Weights of a small transformer language model: biases on query, key and value.
Each number is 128 + 24 x the weight over its row's rms, rounded and kept within 0 to 255. Layers, rows and columns count from 0. Numbers have three digits each. The size before them is the row's rms in percent of the matrix's.

# up: layer 3 MLP up, 448x224, rms 0.0519, rows 347-406, columns 112-223
# down: layer 3 MLP down (transposed), 448x224, rms 0.0438, rows 347-406, columns 112-223
up347 099:133122110168103122112159148108115123142175147116139151121202148097136135108118106135120140117129122135149105121118170123167120109158129184112125103103097147171125127143074162128142106147122141080111115132138143142129070136133100150131101129111168142126134085189121123106120172110088108121127089145158088130129138111114129115094127142112
down347 101:145093156127111110112139154125100134167110160112125100132137108114104152157121142129126146088122128125138128170116091126126135123121137117149177126121137159130169099179111151160160127104112115152106150128090134143108113073080107129153126188105135134115131104144158172121131108165121080148103132132113150191158129110113157128121113140118
up348 097:131097110128179134126169121145120136132167112161125121140110112123153145133145129137084129090118173141098121117109159179125146116141110137170107154163128099155101082121147125130118147132126162134130143142141101155156107137107127111079167137123106133105109102120126102098148161149125143082116121156126163102132115106121098121122140125168
down348 106:131149134109157108134165131160121111117135165114162141133105138142126125120102126126121132132126102134130134138122120117141073108091159121141162141086086160149132137127086132100131141091123105112102155157102147115168154106157132091122094127105147138124149182116083092152109127114145125139076197113121123110119153119104103096094182111141
up349 101:146097146119140148089186113129066112113124099102168143127204154090134131145143138113111130140137122150112140129144096170181129101143108144155140113118107134094146108102139150097090184146123154109077139116129128159116106150086089135139131105144114116120147098109186152088114154118141120093098131135157135162116153129126149139147145116141
down349 101:152122101116115116138159154147122176145140147102109120134085129104079147159142115136094107163143157156104127101123100132076142138126131133129145154144166092099122099125141126115136128143108160183148126092144112110160118134132178167137092106138120167122151125127141084129140169158135089161127123160095097071127106122130166122104124144148
up350 106:138084119132131119109143145120148125123161132122162116128147100105106127136114130118146157158158101128120101130121116128093132149148126136087134101132078092097127121149145156168112097130146171148092134129115118182134070128145115106136122093132136136176097128169167123089114123141138164135120119117149164142147075142156154102119144135159
down350 107:104160109148177123139113124153148131139124107179102144160102113145134087160120166193149157128111148169134158129118131161100095135110088124135125113145150094120111125142132117134108105124141118135124086123156180140117111146126110138149153118166120123163134119121122138132100113097154143086096087130134112091169131096120107118082145140133
up351 113:180137145114104097146133114126135173127133109102141086111129129132131127141136133105115129131148167127116176160128124160128110124137145092155129146103109137155128134106134083124110157112131151169149137116105082119148114157123121164104163117079116137132123133100137106128138135180111133154142125129185147105136130133110088129152156112173
down351 104:105120126132143166142149172158136138088134141174110082153098103101131121142121086131129105108137128147133137148129136143102131124100115126153123135062113167159153127167129172122144159131150114092098139124121112181105151117129134128113107131146142104169121165092138121064075134127137122113144134151135122081168101097101118103076162136096
up352 098:138162154144089144156105112155139128139124121146105134153122151117127195136131130083141169139105159109168197119108155145126105134129150109132100138118107122102098152113095102182148170138142126165107137150123130133109102112138103169145133106115110129142075150140228161115133117089150146125094111143161118123125161139148103066144148108187
down352 098:143130140136107111119098098138158143123119124114131130113132115112114117122143136173135125142123090134116097115127136166155112121151188123121109128097122136098101109158150118103141134152083137137138121128112113096087151140158109134117093106109087122151187128141103144092082160140140097119131122137079090140087148110135179132173136137116
up353 094:115113152161136112132151102197126083126099123143118108140135148085160149152103168091128153093127151146107148151151150143130164137115160113144129107118091172101068130102163097134120154137113101130128144133130133152138120091109158058104189068133108118141133145130170108145140162113076132119130118123143080165094151155112116143136157108186
down353 082:129136071148107102135122165117123130153150124098171172128113159119130117124126131148127118093119123138137172138146152122130149138110085141065107143140078129109154163119153113125120127110061142118131143119094098109148111110137137120116108161132092100139129206134127141152140142115095099117115124121138112178120108127139128170134104128146
up354 097:140111130148083133126125131107099131128177097159155106081177133141127151130134063082125125109134133124100106159149119092099113104197131146156107092158132123083123131101131183137151173149119128145087166156132127107110116141126074157081150100100105162144132090134126138123132158143133103145168148134148119105131139101158104135151169159134
down354 090:122114127097084109133125109112193110147120109110134096153106173110129110126147152142108134131088150155096135135116164116105121158129081127125143154122147112113132155126097129161188157171136119129128140129130150129149111126145133134143144139156122129166104130112096146057164114129147151120135104102135113128109118084123148104128109126132
up355 099:159141146124124160123174117169122120106108073152130075141129114133113123189133135117113085146132129140132119159109089137133116157154115176153117129082107104154131145092129104112101122130128136137146103137113136186098116160149108139096121124143120090144105111126143144153109126143093144104112123114132143109136153105101109123102161150122
down355 094:122168128115108115117109130123109129073162144117163161153144160121134153156109132115156158131125112113115155124135158104158166120167103086127168122116123101138134131139147117104136156104131120142102168099091153106127107120099146127149111157129131137116131126136154116122151100114180145137148139087163095161109154147200113143157130155128
up356 090:144163172136120122137177111126129124128160135111138118098169161142157129130083139094084148136126127119080109136105115118093098118170148120149136138139122161076105128143136158180118124107125164151104140149127094151131163101143125131129170164143119108109134118112100125139089131094100128156107117145178135115120132142135146073105159133143
down356 092:153113105121146143091127124122169101128125157104132154156100179110117171086147175123140080098117133142140124112120148119180173150139172164125094132126148122092083147159132152104136166123142099152107106108136133102139160141128112147127138122127137138092138151127132145081120158151161142115099146135096116148140144143156135132128109122149
up357 096:124128162155108122120106099154097120125187124128142134125195114159141119137119148103137107115127163127173117150086153108128164116145129103143154139122163151113144173134096077059136132140103089143170088148140102144123095102147110093137110130140141130100104139133122145133118126130123076122131146109122078106172140107139144142111102151166
down357 099:125111152119105100123134119161134132120075132117131115124126147147168157127149072111105084123144107117142129146143171146129112139094141140145070102125088153148110112089154113127138108130174128064125137151132180094120123128142144115118106124135117124125156165119119085112140100155127129180112109158148153145090133148100144143124165111117
up358 099:177067132169155127085116097133069131118154118126107103140166118164135180171145126107143128085156097114101117152117122167138104115129167128092159119120125191129130168131105125112124137135137129127106126112166144103120105171145102131120141098102127128150128115087081171133143127099097138124128112134137125122130107172142135151130120093151
down358 107:153119106095134118136122114180140125096171119150085137118137132158093093113128119109203123155171143117126100067118142143138106109080086145135167127099142103091096105109125164125135142108117153125145083095108112138132151108145097111160062099102104127167124129130133131147111165096117151132133139121133156170115113153137102180185125082152
up359 101:115148098148095096150104096130148117159123128140154162130192093091128139097107122111105136150112133120104111138171185122106173104179125120124137156133126121166064117162154125102137127150122153127093115145109110138198147147097079157080118110157186139123122122124088155140170154133129136143132120070115141104135117108102091123114118148126
down359 101:141155135142123135130179148167128114080127144106126116123138141114111118063120113180146129085143137138109136168115110087132151119100130123170168111130108095149171088116175114113149113120136128086098132144110124101126137161143137118118112162131203146189121086130121113132127098159105145165145142080153102078130132098121144126109085131096
up360 094:150139141165184081101128112132118119121147118126109149125132114142131112108136097121141159114152112173094155144130127143157147108118142120084167070129077110133103097170085105170132138143108108151144154180169123167161139160097106106137106141142184146091125113138139119106086143168139142090153131130113116111175105124094130123154106170136
down360 101:122110100101093162130146134133123106129118180096122113126152109119157151137124121156100095116123112134166125113134145131060090119117111096132112125146188180142123162100119160188095103163133138103100120125092120140132128094083123192141172132107145122135090092124108140135163101111078118109060127097106139167097150119145145143075163110131
up361 111:120129122138136122120111133097109122128112092090109121152120120143150141160109099157109157145132136095115131179147103141152065114095154105119114096138106137125124110153114123146113155153175144115160160126110132137127116159138092122126146120124165111133121126125116147175125147095132132106138143131180138093078109119126096142140182146154
down361 111:109117154137124147110126116129136135124090184121177143137126119150087106092124138121116112126158067146128113097101134129117132119128169123126108125089143145117139103131095127160138108114142151083092120120129107178139136175166098149122108139087115106146170154103177151148144162142136124102118138143089077090161131131150127127112122120087
up362 095:109150134155131083144174139101139148137134166138147119131144140145131122110133150137134097114139171151132102106102147157117189103150135108128120129150108142138097140160164136119110124110175124135113118189128166152164113122160152130070126133112149100100130081097121136123140191136139103132115109139102103100160153138192149105115127124136
down362 094:194136139116142123125152174114129083121135158122108157134138142140137086086147164135136189157088132149101092126114143159108143139142095120147142119137104140108111131163139142170089160157124130133168142125142138182142125117120148124155153178138126172151098104082132116124079133153099114152105110128126162142121159162145090174082124113144
up363 104:160117153106170142104161125171116128135117129115193122114135115149098111149116084139127148105109101098133136171121112105141140120151121122174084127136118113115152094183118078123101112111088105115133104147149130116141143147097127146139183124103131109091138110134112135120185125202117114185076145132185097128135108145150094141095154126139
down363 102:136115128111098129109130093150119165140128146085127122115150129133092121135116128125088080145144110108160155118140127121125178130150131140148129137133137129153170124177111092182123131159156135125154130147170104099109130126159144166091104201104098117151094095167099115122131129123155089126096109121156140118138125171125111127108148137113
up364 099:121113127089154099109106119103096162097137077144098111162128104129139127123152124127102151127155080142137167119127127075118126189146187154137153120107136156102093112111134115159149158149182086102116110158114135169172133157143119088084100123128156140119170125121129155149156105158097147142118130111150108109136099168158101143121108123140
down364 100:157088092132137150104153105182099119127121196138106122145145133141112132159111135105074119108160109128115162158117133113116097120121053110128121139113117149108164141095166150116128123083145132131134154171109145142119125112132096161150118107136169171123139102101165125100109116088143144122113157133106123141146157089157172097163172102121
up365 096:152143160127158143156153143140137124165109117135094162134148137121156112126096091138128133137160201083162118125174118117106092121146181154121158113116119127121101126136138141141131139124159123134110090142131108128150143127151133090117116073123106152142123135111135140107106125115151088134083149152188137135138130089126097151126136155138
down365 098:108135128151158088079132155151094142173159093124158136097135131136083163153126161138171165094175115136142132140130106102144074117133133113136109132148094114130132114105100096111117152131139123112171132145153141106133135133094141102135098141147157120081101095108145134150107192100122101108158117124091124137206119111129094132142127130136
up366 107:095135148136134153163119074139138130130130065106128129091133111117123155145084088125119124134166095107112116176150164130119150117122137101132143114143125086171102113144121167120084110173148151148134113103138120124157123130115122165145176111131153125101155118130137128115150125149105110110122130111139113109134101154104124141180156134123
down366 103:139110121194109147093132073100155148109139115119103155127180130088126122100085142176088130124089119110123111148112104133105048118123124121138108129111130103126133102165108123133118126137132128148123117130122127180106136142135140164130112093155119116162113134154147122139149113104138122140103081158145130159124092118093149135118109174139
up367 109:176090178106141116069111145128119098134133120140113087100168134105118120140054080109148126131167094081141144158131133099125129136140085119112189120100089067166096107132127094183082151157183139110112165155094168161147150129174139108103125105129168144084124120142136109119144134146126185163139136124142151120120127106098108097099139141151
down367 111:153144137113109110119172101143121145130116155144139150116139127090151175125130112095132117140116170126146102128127104141112101133154128106148115143113058133164125134114119111107137141122104111111169104110146094116113128104155090125082139116143138103145156116150164129165150124150125148080157125091163124109142133126107150148116101158177
up368 101:111059149110163138141107171167099127147112145085151078136119110156131102145129088110128132135139102151160138161115130143124139124152143120099123131154142113122080116129089097143158134122126170121143137151124129090140149173132089115104116107162142118111155101114109138149086155148147108136095176190112131136119138129121136144122129155151
down368 095:132120107142110128101102118113115121168145123143119103135143136112110114173154143149103111119102134125071168142095121130129183167132172115150125147114148163150113125122090114098120161079130123143126136148121160103102105167148133133153128123105122140149137105071096143088109106132141169116130089093153154146137101131141128119147149094089
up369 104:133153164124153112087154122109101135143138139150168111188144092107150130151130132134152101125125097131144185141128092150132094127122119117130100152155152159102125167117102151137139127143149097109158094172104137131133089103094127118155182124113114149137148124125122106183158113136110118132105126115163136096155108121125079111124116164182
down369 105:175103125134102114123132109096172119147122099133142133174122107134124135123174153120079143138167054158130123064102157179120139104125116095126134089116155136094085138113167133134129126088147139096139102116144120150108141157131149128137096128131136095137158120107102131151106137096086133090132098112085134086126132118134121143116141155137
up370 090:191136144110160148144138135119120124106183102085128141084137130159145176137118109125108088145157149104140100163124122139097116125135079129164122092127137126086094153106153097154136148128181166152137108115164153142127129120129109131127141104081140107147139147106091153122142165129106147147115124155096083104153136136139128134115146095130
down370 098:109139140156128121120147150103098108132091141142169158137144121121134111153099142146139089135086152168131143109143125095129117130118144142157091125144122119160076124138131119125152139082122057081108140139115144122135113125147141146156181109152158113159155092099149145141100128093116136132134142115154085144132110152133128147183110145132
up371 097:119085107159126159129096107139119133152113117120115129112128124121135122153114126107108100119121141092104121140140085115159043117151141103207115127148098137180163142140122127111118103145142151076104107125155110136131132117084139114172169136097087148161104127106092111117125122119144145112078099113119117117165106163120134112123085155133
down371 097:098114150152126134087153167129155119149165141100112161136119117159109100142104121113152169145132142102162151135123141142163140104123060131121126141110138134117112138138115108115095120100103122159183138151068140131128126145105175137145102115152076117115119134147161119116179085109122139110135140123130116114127163173126158143175169166131
up372 101:135144132135157110115131152126126128111078143146099101143136111137122142185132132140152108112126095127131166139137121105128133133140156152079129132117153153151139160115118084155131103128133164117159182122144113085164100113140085170111152100087141107102119107106111145134105161126139110136124168120092165151119104140141189137158152113131
down372 098:105102130129161140139154154155132104075136121141134170142078097124116105073176107176155148134119097107093126130130152128129115181107131148097139150109153097084109091169144157105145179092118134147133113075122145100128136155105146108119145130097069157171138104096085156124130114113119129116143189109099156158135088123111131179159175124105
up373 099:093151201139145131126117150116093091138104129121091132134155147078110164164142111117143111130140101119123115101110138134095084129117138120184117107138126130178159107120131132127115132135112144124148138157179163120157104137145083151137132147104120158081100109120102138141108111092131140078135096107126132126121150104145136136119129161127
down373 102:166145060133156148141103157070089125152151131117129151108157128126105123164162138114083113114131092127132126113106129136134115128099130184116173143148161124134101121145143120168166092149052151142158130140146091145110143157121122139103111139138088132163147151174090164142184111165111112138145117152127134104130098100151157119127079128145
up374 097:204176161165095116121107097097149152128152143094131099095150110131109144144143058135127148165153131139140100166122099139091115074155131138138109094123121139163119134124113125104150128193157128138111145093121139137116156183121147136115125113141145166104127097108172126096135167131114155162119121105163145144120136129113125105148132138127
down374 095:103104091102081129133145142123175137099099150093092155167139123116169162090157150161088122134144134129127117129131130151107171124106103093093072142094094137120129141115141143138106107153119143135116089139115121156087111125153144116104133130130140102102115134117157124124066106151160136142163100126119102167126133108089150145072120150120
up375 094:167097150140128144125179138133118131126104131122123100116193153126168110130129100061078088116155119093107181133090101145159115118141142118092136073088133133151140109118099081167142124112111170154114141169167138077086107109141133112127109108164140155136133119115086103103132136126091129161137144171130098109148138097113169127152118128121
down375 080:117108093117153099098122128149129147107144126153143126124114168135164126130107167136128133137096109112156115093153142100126132147121115125134113135111140104122086136141124121110126130136103092130106142068134117122094141115125148156144130135124150102164146142145135131123126069148158115115102136130126114063157121133127126171106109097134
up376 099:118129157147134151121135123073134127154117099100136130116165095147114156155120119125155157100150084141118087121169112103157127131137117136145113079113145140147122143096126130126145130103130156104162161094121151104126090149129105101141159105154147158123124108116139116129110155168179113108140092147100139088130088145140158096111108123125
down376 092:121113144095147155173125139101130099140115133127120153116099191143104148059153115179113112107104154079131141153074178139093129128127099154145134218146148159121127116109140128101109120144119130158059143182132131156100148154110167166102133126128108093090102141149108116124145143068119116153133132137131106150128136132152139108158110129103
up377 103:123139159138119118136073146152145121126120139111135097097159114137135132150067117126169111139096117139139133116132128095119173131147140137149152124134104096170099125169103100118128168161127112101124078137147114150151106136144116165142154127164151112104133110109123109130115144176097124160045140169148145108142120099125138136105146084095
down377 102:113143130179076171118144106168101145129102169132145113103138133125087116154117192103162126160141156152115162101106136147121131114141136121167140084143117124172128129146125107128103138103132095154145131115137159110080092102157140138114123142169150092139175156147100109086097129138120125153135129131102127105160109062115165116127102113086
up378 088:110159118081111117159146111152159089122131099119175165132115121096195136129132125150088123117122112143157159116135126135124173112135117112104158181132160121095101123116081170134103137119152114112090153157122154133143118140142140136077146142151202149147140099087165114173178134112136115119136133184168114073118123137160120101131150155135
down378 092:100115128142143135110131149141101163160124150149114143130142094134145083066143134149190148110130112114124107137084117087132137163086160124143130156108185117083139113164105150140160112137163096146149135085115087118115175089066129115100102098144140123120113129136074150125150180177149148140114093163107152091143116142102113155131120139139
up379 112:113094123125159110109097158092137085109115121121134155125188135151136127163096127164115108112119121122119103109158089124147166130134180091168107100133138142126155126131072103107133120108174159140118102131136127126127149138114125124149161112112146169150160101133121141101139169121095110119083120087131120114135164130114093122160119111131
down379 110:133107117130166151143114149138139150161172097109089118149138151131107113153123121132114105153146117131159143141125164171165140155123110143080116100131167124141101103135132132094163125107132142136129161116115122127134126126089131111113151166180091105141099148086148132111171127122149120099136113108134121130107131148154135126127158131115
up380 102:126096152107170131120134116097097114154098133162113100144121111117137147189144102143119093109135127128144103119091138075150111138143143131106099121115114150106130148125086129148140081125148131126127121232121102145162116101114114144138141083168134136152151126128082140117113164158143103157099154134145072124135148165162128148110116131123
down380 103:149129082142135161172114148088111079141114135127132139122121118128119158086135160141118131095131121141127119111123159106142095155155159104136126110106148106154155174119129121100121142097100150166164088099142114143156133137133067119169093125139174186155101118079110150088090156137128109113152157126114131129141124186113145099138102118146
up381 110:155116136109148136119129126082150132118101081173133116130147097141124135148138122134158123120157168128148131101125124167114127106147145107122091144157133130123110132117091130154142088135156115146117117113158182156131118116179108128119103120157165113126130073148112110160107116138148155129103118137205097112109102108127198118113114120188
down381 111:130148109105115162138121120103127097101103135153151128152125175125119136132133153130101106146106137162119099132124055170128144141150179122111114165118122167143130124110163155160111141136165179087111125167103116164104169095122130137108097121167127173176103157138154126111139168136162122123140145098160115143111113128118110106094104118097
up382 093:096081145086128120132135124186145130125119147147120078133120141148124132174082120145115152166131146106098138153134144134113095143141126091172082139126117120115109106165146120141168166137118124138170102109185096142160166124124108106136130111154095155156157160096124137131132121109099165099117106148161077091156150138114100155123113137132
down382 089:138105114141118121101104116165117120151132154131128142149115179104115101138143145137122143125096145185114185143139115119174145100119105165082103148113115121140142126149124132102107113056113089118080162157119182103160146136160153108122152149145146117107148151113113131125116106122121155129139091126143147153102139129104150122129169126126
up383 103:121110127139109153135138161136122095151111171127146083131115113150101129164113129125122135132133127104194147137124105119107156181180143117158167131127109118181120198113133140134145099124105161144125131176085111129151091082164114097136177134087106127109146099098148155092127124114105129132114131108140117117112161107129116100111150129110
down383 106:099092156107137128126132150107127141137121141147100110143106083128111160130115180128124135155128176100121142105113086132129131152189111140110123157123126119114127103141135156131122121128141140118139128188116067135158139084168159099112119129147092132110148104104164081104104148109142109141142153137100116157128123127136138136076104119116
up384 096:142160110140089096121102127134142112133161117110119140128126117095189156111124134142154119107110122125098121176129105087165157067128154134144120140127117132109112133097138166081107153166113158088071114143122144161158129129147127139136115103158143131142153159133148123149135091060081128117127103134152157101120114152061126166140135158170
down384 101:147102106152180106108111099105118076171124138183088105086113098126109099130135106136155091128086124120142119122089120137167158168154144113143150112132108131151113142164063119143158148111134130168162169146155108149144117129173138115102080146121145100135117148131155113147143136140159178116172166086157119136107090133110125113165147081177
up385 108:122135115112164103129123143154105126099126114123107134120167072115110140105127140122136192128119152126147108139129113101110134085119136136139113127149100167126140116104125120116153155110148164140144150152058125116153141153153120155096145120131174159145107092115176110135158210181174115164133129171123110129143110145083140137109134127158
down385 106:109148168100129143100125099126096148166132141111153131140113118117112141124134157148115096119124129184127112104089090116124129102124095088175109154110135170129167094127094157138125057099086125130135099148136133104117150127119085150127108177141141114100126117106097133153138115124107161119117110144164162150128135140147129117117095132132
up386 100:154153142110117102144093140113132119154138132154112140090137154120134162122102099139083154150134103125122131115078178124109115117153152111110127105121137121156124149080095113132138136091102178118130134131099161131100097153142133161111135076131154131099133108100147178126138156162104130141097110151150176122100103113144149154182109120131
down386 096:108089132157151110121111109168132130147099123151122120142114118139108108157143135132140127178121160152165105099147150117168153141124109135133130062174111095140121169134142188136154136120121140155098104126157136137125158127116152118106102124141136098124140095125141162126172117092140081078130116107097137127108102132073158149123138127126
up387 095:129127137153129156142164048118125138177093061105136109114119125151110154185135120153158127117170133147127134126126071112100145099102122138087142096098115120145112098113085135135116138133160119084137121111141162154124127133105064152122130118156117152147148118104173114137103145110097109108138105131148123129173146111121157135088127154129
down387 089:105127087110113136138142163127100124052132151089125121154140175122098159096149130164123147118111107100106137115134192105114141156102104141152173188149148146134121138142169116128149146130136162114093160138147116116124110079080156134147104107101126146164131133127101127106154081094174147129117148096080101127101132119130093140128122115155
up388 094:175144127132162141135122132138113118149124121133164111094149153125169140133135094130135082091153156176135159104154092121087142132143110114143124097113117121122157129133115137128095130106138156096107168116145140097128117097094123130102121124168122121144160105109134158126160123110121112165148136175134082105141114118098127144144103125139
down388 099:110096127090115118123118166137131162073103153142126126133170120128159098111087126093148137151085089129165098124112139125130150134140113091150094206116109115105104121123130116108166106133139146132128107118148140142102111137119134155162149100089144137136117110130180067141126110093126125161146091139145116066134122132095127146133117165146
up389 095:162119117097102092087159113152095086124149139136152121101115083090129138146115143144146101143121120128141114145133123103152153127141174123130129122131120101140089124118112122168134116182117142153109107108087200096111117124105126128167155118132103152120129106114146137165107152141137158162163127136117103128156113122159126152149171151159
down389 096:126112134089129123153163146164135125099149132172095141091109183165116105176125156096129120165155111104160099109109167144130115067109105105139133150114103111109134107100161141146165139112125116105087140171117092127148130111091126133135103139127082132152135116127122156131135146140109120119073139144147122161109095100122157132149100065122
up390 100:144128124152131084138073099112114132114104072109140147120131081101163159125116136161121174094151137133147135123164096144129109139123148137158124130127109149129140127070122146111106167123124177117136142146133119128120104141128113101162131126107128172087141124116153129144085116146157126159142128165147177114161137140121096147127158130110
down390 102:099139138163166122093109152134134113107144126117136157120132086127155110145123117115150183109156100126113125151134159160159138161121105163161075112121116138118122126145142127129129128143137092142103116188148195155102103103115145099123103141135188165089139128117141108096132162126151160073140143143105113132107126128112151123138160117128
up391 108:150124155144153071139137140108101095080122104126152153130122155109134139140039153118129144122152075105123127147159106122111153127135122151141164110115129138114110146173166163125101105111178124125116133126112141106173108119094113155160179086135156106124103134127116133131126132149108175178121149148100136102093145134123118122132087161133
down391 100:149117138142103169145111136129127142119165091144095163170117161108129156119170142115085137148161091120115127156150085160162134123190133141127150127163135098150140119108122144136143138101161114136121138154138100090158130119123123161150119150153107139122121112137149124127140121138158138115142116083127115137122102095148128156132110116122
up392 096:147131129111126118117114134128107077175121101127088075106119134115131145156114126110125193133172129142115131132116117164141137064123158131134103163150100124133155155115119144155093124163189149133097116164088091112128170104109111114170119079129121136100146091097149139134158164162119187144101110149152152094152129137123164140143100089114
down392 089:143116081143070117142156157129127135095124128125129146097131139102092125143163145159135088143133130142114162102135109123158137108097121170126130119125181103129087142137121138136092134167097127139120191087115138162074122156127125123106137102129148150147155114144162133111115119148093122122129144178104129096123140118142151182091137153150
up393 103:174169105152145138137113154123110116124089145080158106140139104108164140127063110089116127075114121091139116118134090136120118122098127127135176125096152144115139135154069115138114124151129147154136122108133143133160067098078139112151132111136143145093166153130152130102114135116131102141118170141123159104142128145159168082120116181100
down393 100:158138162157108135108148156097126116115088179151136085143064150103144102142134161161126127126150109142109109077148153109110141130085115135091105130166095183131133177128099107132118116125142118124125080108113141149115142144083126146140158103078144109109128112186074130158147091151125129117181137153098106133137116132108111127144154115114
up394 094:110101199121102109100133122150101128127115104104087150133126126100144109117155146120154130130149110158107125138130114095149130172108183111133171102078135167087134151145119127156144128124142151109078148136122136120129131126121058148108137087122134153156140129124157118135169133148103131159142106078095079090178145118107119138164142147125
down394 097:164121104142109171131122114129136114133151165120167084152158136133130166145135084136089117124120141103173150133116130113100110077150060160115116146147114134158146160140158138138098124143128107127106115156124102130130094071129143136117122143153122077129127140140117150103078173102164139121125141148159102162129137115137171089089131121084
up395 100:112126168139118093099118126131107139101106084110123121170119040139104165132163106099154131121114090132125126125132126082173141128134117122100110119133147115115108107152076098130074116136145128125106128146114135127137130141137098125112125113149167171113154115136134092118161138167096108163148142150131173083183115113126168104088103119137
down395 101:160082144144116129160143107089121111149140083125119135128115103121174118101123129135158127148139141118111123135087149137099116132151093143139142104085101115101191088119117141150131138147135116117123123096135097099096109093078172146157134154095063127152148144125084132064097163100128102111117106105094157087111106123112120123075134094133
up396 090:137115150207180124131104143134134135208086082132113132167095146095112120123098110098125108098138137095134124131134134114139178145108156146108142163113111105129121092149134107093180149153132157109129140146147116117166132124140113142130158116154110128152160143125100146160137145107099133115116174171132110119103121118131105166139096096154
down396 098:152186159111135126119129114119125135124111088145150139106116141162139076128102150115145113141107139156098111126152135104081123133093132089132113118152113138130153115155111142130081111133160090111123131180114118149131098132127153129100119129092123157140092147113122135097129125154166132140107091121094121143120140106077134113097118128178
up397 089:168141123121119120098143114115081092155152136156115126103101122121143127164155119112127114124126137183143172145068116112163078129154125145116105107148085117099142123103129112189104150163144150110141135161173112121144172126100098138138131111115115105145125155106144165099128121110106138157121131135170134140174093145136113149125162131180
down397 099:132103141159162117142129170099132163062084129124124091147137110140100109129050139141140115126108110125138124119140141118144146142132183117109147155127172119138089099126136134146145129138090134117170137106118126130127124140120112112135170119146131131108148107114161132099125096154147110106157132097165120135141153129116141152122126112106
up398 105:123119102121129109148152136121083129118155121177134097139147099116140138164100082095139161127139136156171160135134110143125127142124170138121141105129087094138131111135150151113136158123165143146093144126116088107104110113143148097154122135153154131139173161117138123116099126155071135125152118145149129120125126116112094145092144151153
down398 107:113162141141153139123162123136168132113163106109141112150135133126119097142081120134152160141134088124115131109136103137171109093085112149140138122117159109099116115164110061088125135170103149117143083096141115121118098104146128133111128177147133144152096113173119134107139107134137113104110134085129132134124145082123138163138158143161
up399 098:161109168145146195158086129149137125150112116115132118141143098126142146162139089116112115142158089131107142137137118125139133136109138097168144116075093090133140166180120121129115097135126150092097144121133148144159137124135149129123092137202143118113137153073166110112178162114103161128126134112118085145124069124099139141128119124143
down399 102:140155134144111123142129128145144120159122143158174096142134112137135152130166129114126176165108142116150092134100088089111145138137139163115098127140137104131068124127142159131168129114123134118174149103072155126118149156118139154144146118082130132158139145143180126138109157164126114136092143138143149127164131157105102114099072133137
up400 098:130131154156125145076110127147133137125107096122112140119112093097105105135136152128145178122142172135117102116117110114173151106133118143120194143105084140083086141120093115146141163138159180154098151137096132135106155115149111126136101144137134179149123116111129172125145160132167138156121134120120130117123105122125072100092125107111
down400 103:134134126131097103135136129078107130118147129113142108117159087159158149067126077132135098143139167097170127130103159151091091155069117098075132112154136123137184142094119124128121098112144123079108121145126177145109111118091157094149109139146105110123124089160108128093114123142111110160128104131099137171110131150174161122126111114121
up401 094:113119150137127093117132121103178112127116129132126159103158133151111134116118102089161141120133119093122141192123117133110133116124162145196141097117153160144127129135164077076160134096132121152103125136127112167129122105156139094119114092103132149147161143122123127113095145133110144127142188092115102133149073136115102136123117141143
down401 086:156133127139163123099128150146139134182137121121144128114086121150122140139141139123128167134111148118148135147143145116113143123092107136118081142116070183104098137099141087090071143077072138126111131137102145116125131066160150114136153172141104081110101155164144112170090117130109115153102150132133161168115102133063108136103112144131
up402 090:164136095113181121110096110107145113150083112131119109137130105121142144212119160109129148130180165152128138155115159120106140117114132094116151076099132124135147107162161121101093109104150123140105128139144170135140139145143087117114147103113166133089122142133079150144141126148154158104111092135110099156094093156120091098112165150153
down402 099:101105122077146103197146098143090131132151170174102149070125139118107095135108117128153147124167151090129106125123114138128107135131143125121109109121134125100126110122121115110145097090114120181118077163139130113106110105114148146131095128117127117125131134133107153123118139150113114134140155153162145194133130142092120184123127133151
up403 101:144138156134119121117089090113155080119080093144125150161133119119136129122132158134133154111116137115156134163124088123136140105117136127140095124098131156113163111192143147115111143159161140137122137103105127143099104104168111102098140123147094149115150078133109131138159123092152126110063164148125123137114158085141117127119127084143
down403 100:122111129126144130131123152085152132126115113093107119102166128074165126114106147134123133081108114133132113116148121159123110137155128082103104121163117148137140112149143138089121089112082113137139128163110131103126120139159123100103156134094126158159081143086134173118109105150132106148148124124133087132154151160130156120133099110126
up404 098:116141121157164100144154116180137140162086138122143106126159144092139132156109161104123122161144132092132117174161155114135110144120138075193086155083102113138114072146120146104155139120175127112123186095130068129126158087150126131110140141105128109105142145107139098131144130145121125115128111076126148123118103122082108097113133156151
down404 103:172130125158121127127085125120147105099130137114094109130142122094128150146138136167139126098115124128143170128147153133145181121093139155090133137079117120102125128135147160090161140119128141129138170162121153150092099171130156145103129123101109105133130097138162177061118132102115145130097171127123128154118150131111063087154109094129
up405 107:107146106139165088114126134145142123087086116159136120129127088123123157155127097144156124113116130141142104183158118115166129139119146139154121115133115105121121083136068078103120104151135165109157141164103126111148102180167094119100176103153112149128139106126113123167105122183134133140129132137165111102114125106077103111123179146137
down405 105:061122140168152126101122147107138153146120110144119162087143140104123170125096135100131151109123128165152126121136152153084111153182181136117119114127109116121146112120124166133126132095120121140102135120097121147136118110125141136137118138090158127105154124098092157154111135147140156114094168065132160110120150149143144121162087161127
up406 099:140123139122159113120129157128137152104128135161132150107133160101151153126083089143105166137139142135111095140153134131137099093126139127130125144125098139105150107093155136139152096100112127096146143078105111115125105116145125117132141123102150182141110146086147123141070145104158144175153170102127102090109059093111132150141132132156
down406 098:123145132117115141121161138139118135154120173163111120094177159141126102138113129097127129118169138131135113130102165114056150122095126159123135123126123121129100135110166125100122128145109155089131132108107147162110147121135098137117124162104117131110121132130109173113136114116130107113102162085125157108140173147174119170112109099092